Weights of a small transformer language model: learned positions, a variant of SOAP for these matrices.
Each number is 500 + 25 x the weight over its row's rms, rounded and kept within 0 to 999. Layers, rows and columns count from 0. Numbers have three digits each. The size before them is the row's rms in percent of the matrix's.

# layer 3 MLP down (transposed), 512x128, rms 0.16, rows 453-511, columns 64-127
086:517495529449529500467532528485526540498502515522483512485513518544502496486480552494470519515469504462495519520473493465487471522517488493500493509520497460533500492492524531535483507475492470
102:525505451507518460526458468495510520540476476519494548469507490479513511476537489528494540475484493473501475499475507503532457489484503491482509498493485476516511470516487512530493464465470549
107:497537496450451524495478483488526520520502560504501492530508486518444451524523500514491463479487484506527474503499528458550513485519523516467526489492496491502484489494524516511481490468486481
087:496504521529480507517486517456534477529478499505491479535483546482518492507467501482460521520519491512496511476528520533483567464494531533505437511509463477460503490471527442477491503477487536
102:488465518512476506488474505480493470490456490526513489485462515514511541496487479474510486522532495487482547481533483530503503510470491551485464465470512479481459445523471538490470505467471503
115:490477502495535500488472487531439512513452495509516492523490519480514541531510510482511489514484486510490500476502558479484514453528484526505483496494534498464526535460496518480532518521569475
096:480437481474508512528498538477541481507504470523505501480497515504513521518507434498535486503529545481504510500480503504492523501523472558483483442491524512502489459487529491454497536534464532
099:494452492479467480482511493504515485490500488429508500501518488479495526470498511486517482495488499516492542517533456474534547545484486489464522518512455529493511541528455448496532469507494516
098:482412491546511478511516520488520487519514491489504467542520480522492492481548487536545497464515521539499508509548519515483472478495485519529482523477459527491498506499465503506512528492510527
113:474499501519547483503488482536480529474473513533511485475471516499516556508499482495421528499489482505517488495475502503550539534485475522493497525509534476503478511515504483484553488486518456
098:484524538492472522493510549507528511482500526498532495501480502472486543498522492506485507472506513433465505483468480518454495480513480473494509493518545511507489461464513502486517519501499483
091:505521498447486486541496514484490472501503525485510534524491507487534542481538533497522497521515544499520519468488466488473511518514562505491559467497476509521514466524484492504515469497487548
107:486473465556528487563515513508529506502478534476498507481499510465513511478505480513477488481539521463474502498465517519492514537502576477477485478494514470490494503533566497519462453489502484
087:480430509465518510516463542462506498546545483466467507552492514524516473522499484523480480517479502497508488489515507492536431500520538502498513519517511495518485504481492452510499458468511524
102:524491443582488452502466530502493545505516505499475507505491485542528520510483458572505528474474514498508467470530496518481479494508538500485493496506507491486509465542501464511482475485527481
105:493538488519524533522480491575504502432513530491506587522486494502449472499518518494529529484484511494503533509515529456491481514486491495489477510528496526496484518530458476505469476492478468
095:539512467538434532559496506445485477451518519511440477481525492524496528489512484503500482525484501500550460492461512484460492502484487519503520497515535524479505482493518480511512502481500527
101:500516492449529511482443485531486479531500442487520536511495497529510469510488480552455514487504508531483500511519505508503493477485547491482500503525498498500490555529521488515504486488517451
097:468461458507530529544491543483494511476524477454517512465480500524484502465505563457501490497505486478464509485506470487508491483504537476477468471450490459511497496515504514489497492537518514
097:503512481515504510485495518503465505529505507476512509496499506510496460502526518495490491521515556504538464447495466521496471503553500483449541477472461450477497532505497456467505495517491521
090:521501511468495496497469510512517473486454550500487477516479504486526516458515520495463468454521517482477518499545490489503483453485502512480499511518484451495483518484491464513501511501518569
092:488453522502522528493498499516476526445498460506522474483499439477475516517498519490483476492501548488517480534478506509459506481493524495517541507485486432552529489494559541472468518489504517
108:517437537501529507490524496490469532523524552453546499501523492493538535504493504503535509520516493497471503485491475497508503507470508453480498450482461494551510497497522502501506500493468518
115:494502520483499505523513496457512569517459451516498489458503508530505511468485476519496499478492495512455493494561474461545502494494498545528543492489447490509502519490495518474497539476501518
103:491548491482477496539473492476473534480474511482480476544493512484526507527533463498489475467522438484489509504500514530497479506548534438500447481523488531477488515471500500472517524470480501
113:518502488504443485453498466488470542494494479495440519503509466500512545465497506472510433503469478522501463518465499471456478495525473519556501498473517470488498520468462500542481559497491504
093:513466466539506487542491510519512508489528484495501536482535510504522502463496490520523479500492461506518512499490509513486517501567515525509524500499508559560504515504501546503505472535523477
138:463542499516543494479512497496495519500484460524489469492496507489471477466493467503509476507500509506549496502516541487522477486458487548555456474439524452496499534497521540467527548495531492
096:519476498538453534473534450514530500464519521512485489481539523505483490500501511525475477504533463509504473476518538497483473502502482466532471496528496508505528527470474510516529547495547489
113:526478493510527471500442510547488506504479520480531526495511508483491534487488498503515567502474475504493491483473486504549536552482544475511511474507452538480471466505526499511512523493466482
096:460500496483479516488484565480486474542498552475517514504466468501492498489510480516478498486478462476482518502492507524468542541487499505533530475492460460505506489552529494555490479482495478
098:468505465488523496556472490499521507492482493510501523495467509510504478526503455497474497509472505490515480483518452527494500480560547470488501497513479536466486482462529504517464521518523538
104:542468508520536503505506524487485499485511441483493480512520473517532505477496492466495560470504523512477482486543481463517501505510529540519493507491486531513525496511532509537532490512482529
091:484527524493514546467529511482523472520476427526484487511482504488579510518504509497488493512469494462498501478505541501535495454553498545479547458482495464529509508498503505515513505514457540
109:456502506499513481478484504506508522482518480509517481494472494497493551523494459524528478519525511468483488485507480509507488488475494519495516458559519483468467463524457518482482507467508534
106:491481492520494502477481467520472488500552490479491493488472500488553553514516476507529459505516528487482501496485484479535477492500474561497498475500501487504486487503538494463498469511521542
101:505465474521483499521469512505490433506496509495518498475484494434544509478527502502500493497500563505488520514511484497491500494504537531462568494520492482541515510514498531500528484516523520
076:480521477476513526487497501488481460547494495499525515504491503573532536527502496501464488471510469523478516465475519510514494520483539482520532471497513515518482468402509511493433475437544519
101:531456485553467485496498499500495531445494516545538475491466447514544514467494473477491499500528501498505511480505473532515505504519536466459456482498524494499484491512487516508495508486522515
100:489503465513481511518509538534535470468472494503480536487472437483509533462566506500506497495504518532474525504460455474473539514504456504482490477498525471544490488497500487487486484514504480
112:484479548507458487465491519485499495530472546512537528504497460527490473506479483492467559486520487508466515519539496472471510510499457502518475527475499465466469482514521473496525503460510531
108:507503485481527563496487505498505505434522503468473535519482497506494492517464519509483456464514459497512492487490500527474450558538531553453537533511492512514540480472515528500519485490533529
090:489492539505513535526513553496480516486506520512526518493455483507528471503478506550496468532532476515532530485516492525469481482547467478497525466474531524461524535515472463467516482481468514
097:524531535515461517538463458482451503468483468507498484544475485510490550457480479484456493519498502443531482532501499488484469505516509511512451509495531524511502497509506492522485507513491473
113:522475455484526485547487459457496438494495516505462484521496487519532525486511536475546522524524470474507488503473489518515498517540490516500503464480475498477517445481523496499469526472519480
110:477532532497516505504523521499497485494428523515495496465503540479483479482483497528495467511475543477499462490492487512532514538451507497475497537529506509486486496505511497528484519482495505
097:474514493539495531528462529521499484498508528522505455524506498498467501483502519524491475533504444504473490470505477516501504495538523469497540513514524538500504492488519498496446485493548514
099:513560499478457501461498477508473476524502532463480532468455506516500475530460491503501474498527482522507519549464512586511477489507497484495483477490496520520509509486507498545498485489520491
095:477497539511517551508497524472492561488465443506484514485501561538507513495454527483529499535448468529536543458544533533503497495505537516507492513528506480481465475482524497497500545471489527
116:443484463533520471502519484485526467549522504493481496500544517465519478540498506430530460438502480500471549472530517532519530495499529512508497484495554501469514512488485499519480487467504489
110:540535488497475515517481496498489511470526540564513483507486479518449523521486509515510479510484506490481442489499492509515510505488499514474484535539504494523502497484487497473493503517451470
109:536436486504474530478516483520499466446531473488458486499532486514544467478500479523497491525511471495509558525490517492431482521551477513521529473469484524556504465518450523511484494491477487
086:489523498522480510536479482540503514486508548515490509501496451517470482508511493486462474480503479516484481490534510513489487463485496516472463524515494488456521489518523477497491487457560516
090:503498494508547540535499503537509505464495541484463486508485500511510505484488543512498505517476510508510429495502496542499503514532493524517482523533501504490538514530546441524536489509500493
098:487452494479528483516467436520530511509507471491483526517468502522504471504474452510479550526509496473473525495487510508488518507506522460490530465472498543454461518521504517472504513510474518
091:489498481460482474529516506473474497492509532512458525497528540490453517487520477487442502500533510474480470524502454539467470562513456503497459502467532477493485477539489505490484440504518473
104:459478483498541460498498503498501454488549453515497482498504480486508462518504500506506492505553428479484514457483505498508518484475522503463500452524505511509534499473533504505504513501493517
092:438492555497518470464494462518465525478449458534500501498501462498497496469538490523497528501474474489472496474531513432509509476483505482482523505494482470546514548499506523501498536470475507
101:479486473500511495484476495525497516464522467538528486493505474522510546486513477505483500490490496529475469439542514506494510512512516467477492491504522493465498481566531506524497509484504483
# layer 3 MLP up, 512x128, rms 0.178, rows 454-511, columns 64-127
099:534523493484504461498523508481478484502538495512438527511495493495539514485461502483461462455477490498510523476485494491488498499491469470497526451473491542512497466454471531479571474502510492
109:555473493508563550502498485460501523495543494500507473468534521534484500479512492520458522526515550518516518503479466511494502541489482506520504452462498508518521508479498510466536514484478471
095:475479485435475516528519468548478485472506507487456526494540503515503498530532488484506510475490465488495526465510493489500507535476485515479510495493495541538493551475500503531535483545517463
097:519498518503510487495524525543517497514493498498513538530460515493479525472465538499466522502507541514490459411459506463485505487470513537481494513457504525497471490492536477502526507431498499
112:481476492534489537445507478500474516488448496488461500513487503510514500525520481496497514557507494553499506496473516484466535492487511522496536501520475514453509511484511527484485514497531497
107:472520505463469507493501450487544504518488495540495518504477517510497514453459461518525491524492480507515497513555417466491485490508478503482504497509476512504498500488513485511530475486469505
111:531467495499489508479501507492523505515517455462504484483492527538475524472520523471514484477472498471533534498498506515487534472465525474493468481495473536464493501495550465519543433507500489
093:514521513478514482467507544527483496498468519514510495449482499460505514505501474463486550512537539521532527483538470526521475531511486454510514504495480525472507499476455498503477484465482523
111:502490492475476507451514517508485521451501485497521495505519480492496489480520524465534521495517533498492489529475505539476491482509531471508490478470482488433506533520501532448475505542504508
085:498472480504524509523496489495543504496490472509480505486475519472550540522549459505522512483492505478516514473515537512468477456490506533480502476505557559490477471474478497492495484472521487
092:473553518505468513462511541539508482481492506501572506516516499517500502537503493502500488503502474567510474500516510434527489488517464529480472508529475532466501507504448481481488480486481483
097:484482466486518520452499476505523495471494480507495495509496545486497453478486537520486514510517544448512522498477480471493502445500522423505503472508508496483479465480541472478464471486540529
094:500480447507545512481494493474508470501479516491498502495512510521525518505518501543502502484487528524487481544481513475520486516544470504506486485494515533544474496537541542513516509481502501
094:528491473547526486525520501517517522496499504475499511497537477513494442506483524497496534530495484483471474454510510486492546489529525520513537519471492518482480548510497499516504460536464496
102:480505522495498509445496526465500502470499511479499494485536501448486490477546459517500544548479529510504513496496518519484497472475458503524506472488516541492576536492476522535548513496468541
094:512474479558467450469477469527518498474479480514512487502496546522486492491482520486508468485501470488494514475539542485544487526490513441541483521517506516503523538483528548501507496513501518
116:499516480525478492470494458494531484481494460473491501529510499580509490507448510512475490509515541493509474500524469483465475506481534481501519492512491502494452495531482465475510470473516508
097:547569495492502473547484501474478529511518525524510502509516496465523523457511486509523504461511490494514489459525483513516488509487498487497492485469504483474482490538556474458458513492465511
098:476471488470510469544523535470506494492522509597510495495515493501493516519487489472491488508502469485510519485548507478479481528497499472491558501501488536515456517490513513534532478484498534
092:485491498521474472483543469522495467509504511515471512515483502505492504506498501495525491505491506493486507581468467518466485478525466479469469483491551504486499513498556485518437463543471542
089:509472545488526503535470473492531546472473460495542504507524525457485528488460512480461488478524479513517510500522511510531492515563519501494496482532473470506497509509510495496535499482493521
104:497547525475530468532554474511551503500473469481488483486467482532437494480508529469489492511510537501539507499509507534530501515475466499553488466462480529512458495497528474470509507473486477
114:476511501431536486535479485528504498522513521507544511502514465461478524501474543504488532538477497490494554506500449484489514533476533500473498512468530478505508511501500475516532502496515491
097:498510546446466460493503462519507505495478570470499512522458506472535512510490483462454485526486527494528498495503529473472501486469507453491525521498533484521530509503485511494524499492517476
107:494502501523535520474453473520506529467491529526494511510511549452506551497497460510434478491516514519521511479491457496474511508459485520511486502454509531488485466465514482527510477496521483
094:547494520500551542465537511478515535518469535501526526534519499454484477471529520482469543511529549500510513520520510473527522504471504505508493499501529478495475503460532519499496541500504503
139:513503513506514539512502505542523526515508494498523513509505488509496543470466494496436497492541489514487530486507509481519493504528524556450508454509495487496460490505512480458532485490522510
099:511522472503503498485577483558454480494484488479454508490470479496505500504523503470480514478472458461493476468504529491497518490534499532500468511533510536493536507465479506545510454522487509
103:489487463480493534513518474455492509497466470517509500561505482516496507505506475538510498522494536514514470514528480517499539452571496435509514476495542508518490493487483467464504512460497515
100:476525473507513505521502525484498505510479455468492512532491543502504479472496447500474547465509502510485540516538502526461504496531520500520479478462516507521454513505522461488501467516510479
102:488496459531490501531514455504532504462544499507520486542468493467493500520468508504486515483508470518495555529453518490440538504487489517485469517481511504470495527494517511489459485543514539
109:500491492508480447542513494498507477479521536509474462512500510471458496487456469476488512544499439478504526488501511501475531492500498509496475492493499522450490535555518480518515524487481497
098:497519515479516447506489492499524516486470499524489464455531505507477479538472508509523543446509489538502486488476487516517478510484491512540464515495500478451459520546498497483486509483437489
108:525482490525522466497539523545504503465492479526518474528485498455490511487549512503485523506520489505493514487519523506519517530488488535502531506493509480507506470505559490485475484506498526
106:566513521447525524493466485487526522474507527461493531436516514491515502497485508490529515477485491510464520450518503511525489487486489542470532487489465519508449502497534498511547488502498486
115:506477477520502549543492468520466487515437490501540508512473469503508496482469484529503576474509488536524474512501490532495521478484547469500472515505522524497510489481500476529492508513504526
083:493501505463512503539476512490499482485491479545510497497521521498524508489455528512492537504485540440503484477498553524525443525509536503500437474473517496486463501505530518491459516518502511
112:503501510448465516444527462524512507457482496519475478517501504502543520525509471504447510493505501521490523497509511456500508552500476492465541470483469497496477462512492474532492473478485507
104:493495495514470530489476503506475526491535493506528473527485481451491524523482477472535468534505535503494492441525527490524517478513513506475504478525490498469496476435520491509477516558469509
104:468503477513470522527547476463475509527510514499518522481495522482509486471469504491474501526531489485483521496503503545490450480495466479489479499456513549488439532513494494491461510519465534
100:479501473448529505488513485535489455471484464505501519501518457475492527515517546513505532482532500493493476470464531501442509467462531522506488488487454503500533504548517488460461489494500498
088:482532494512536495444518518524533491497456478532539527479469548472528528491480486499513510486496500471512480531512493516482476481480517506527500481494515512519552507490490459539459439516501485
096:502465510469475508513484507489497533523474459532533494440520524532485494494522526455538445509481513469475490504462514518520527504523536498472506454495466515502501558481507540498496494493494497
118:545512487490537483505562517509490479492513514496546503516492485486478494514489552495492481499501486459509552476502528531511491519461511465493482449438477528531444489527515496499508468531505528
117:510459498515499514510510511477512482529467532486491508498486536528506493489524496498481522503491522467530540495505468509508472504484512495526541516545510512459475437525480495504471488460480523
094:509454480435527517498473504519482513487482489508495490538516460528522510513477496520493519512481515502545494479516504513485460513520470517517479526473507497479483509510564487519470479514541502
108:449465476520465542467528480513492505504562488529479513538539477480498477521486527504493522495541489528502484489512491488512549512539505495523515483508513481494476508483512479522490471479501528
090:471539490492508521438535434520519481512511532542468522522488449470523528506491467501491527521495509489504535489466460479494496487485553505471525479497474449543520507525525480502481538519505515
110:480518492472528493530506480492528480534458500507517503499495516494535469510506534504511522482464507517491510456518480469533544472497513502492510457475471516470477491523509431485511492515442522
111:526517533484503485510527488496474490471531496533492500474539496479481472511498517548518475495526501535496491491536486500533495499513530532531474491462511504508517518465505503469474513447487489
109:462458443488477479515520470506492485492562477460475513453523490503486507485500505533509520515489501429557529529492497487496503511504479506505558470493518517526495496505495482501493507479513505
086:535495497491471478546491518502450507463526553545512474521522536512518472524523507479468524548498473507499475491561462463518479467483489492507445505448478506508457477474504514470543498493476482
090:489492516542493510532538547498491479498445440499463496550502467466534504528486463519490477510500512503516541537487504486503524490506485462452516522483499521484451487489535470495528459478478514
111:502490504497512464566493506478477510512504494522474455482485526507513505540502496515478526496470548495475524479500476442528512491492478467511469509533509506464505485523520523470506498529494487
095:487496502500492524482525521500495535513475491512559454503493518515476482471486493544481505507501512500539518521479524511556484440522481451498511545435491533464526536513511489490517454494469492
106:497528527462504454528502474519526475515478508524479469484475553498518486498506482500521476491498527498506499507519503495474502482515476524534547508478484468485473459508504508505497444469462571
092:532484512496489487479514502507475456529428496527486505520485461483530523492513486516508508521489509527513513504507421488467504470537501490523524468485534507473512475494521507546513497466491482
102:503487503468502487519501493477511515491499499509530502503477502491506519537512519457518503490545499524531503480476498516516491545508475527544499498512480533502514480486493524515494479560488459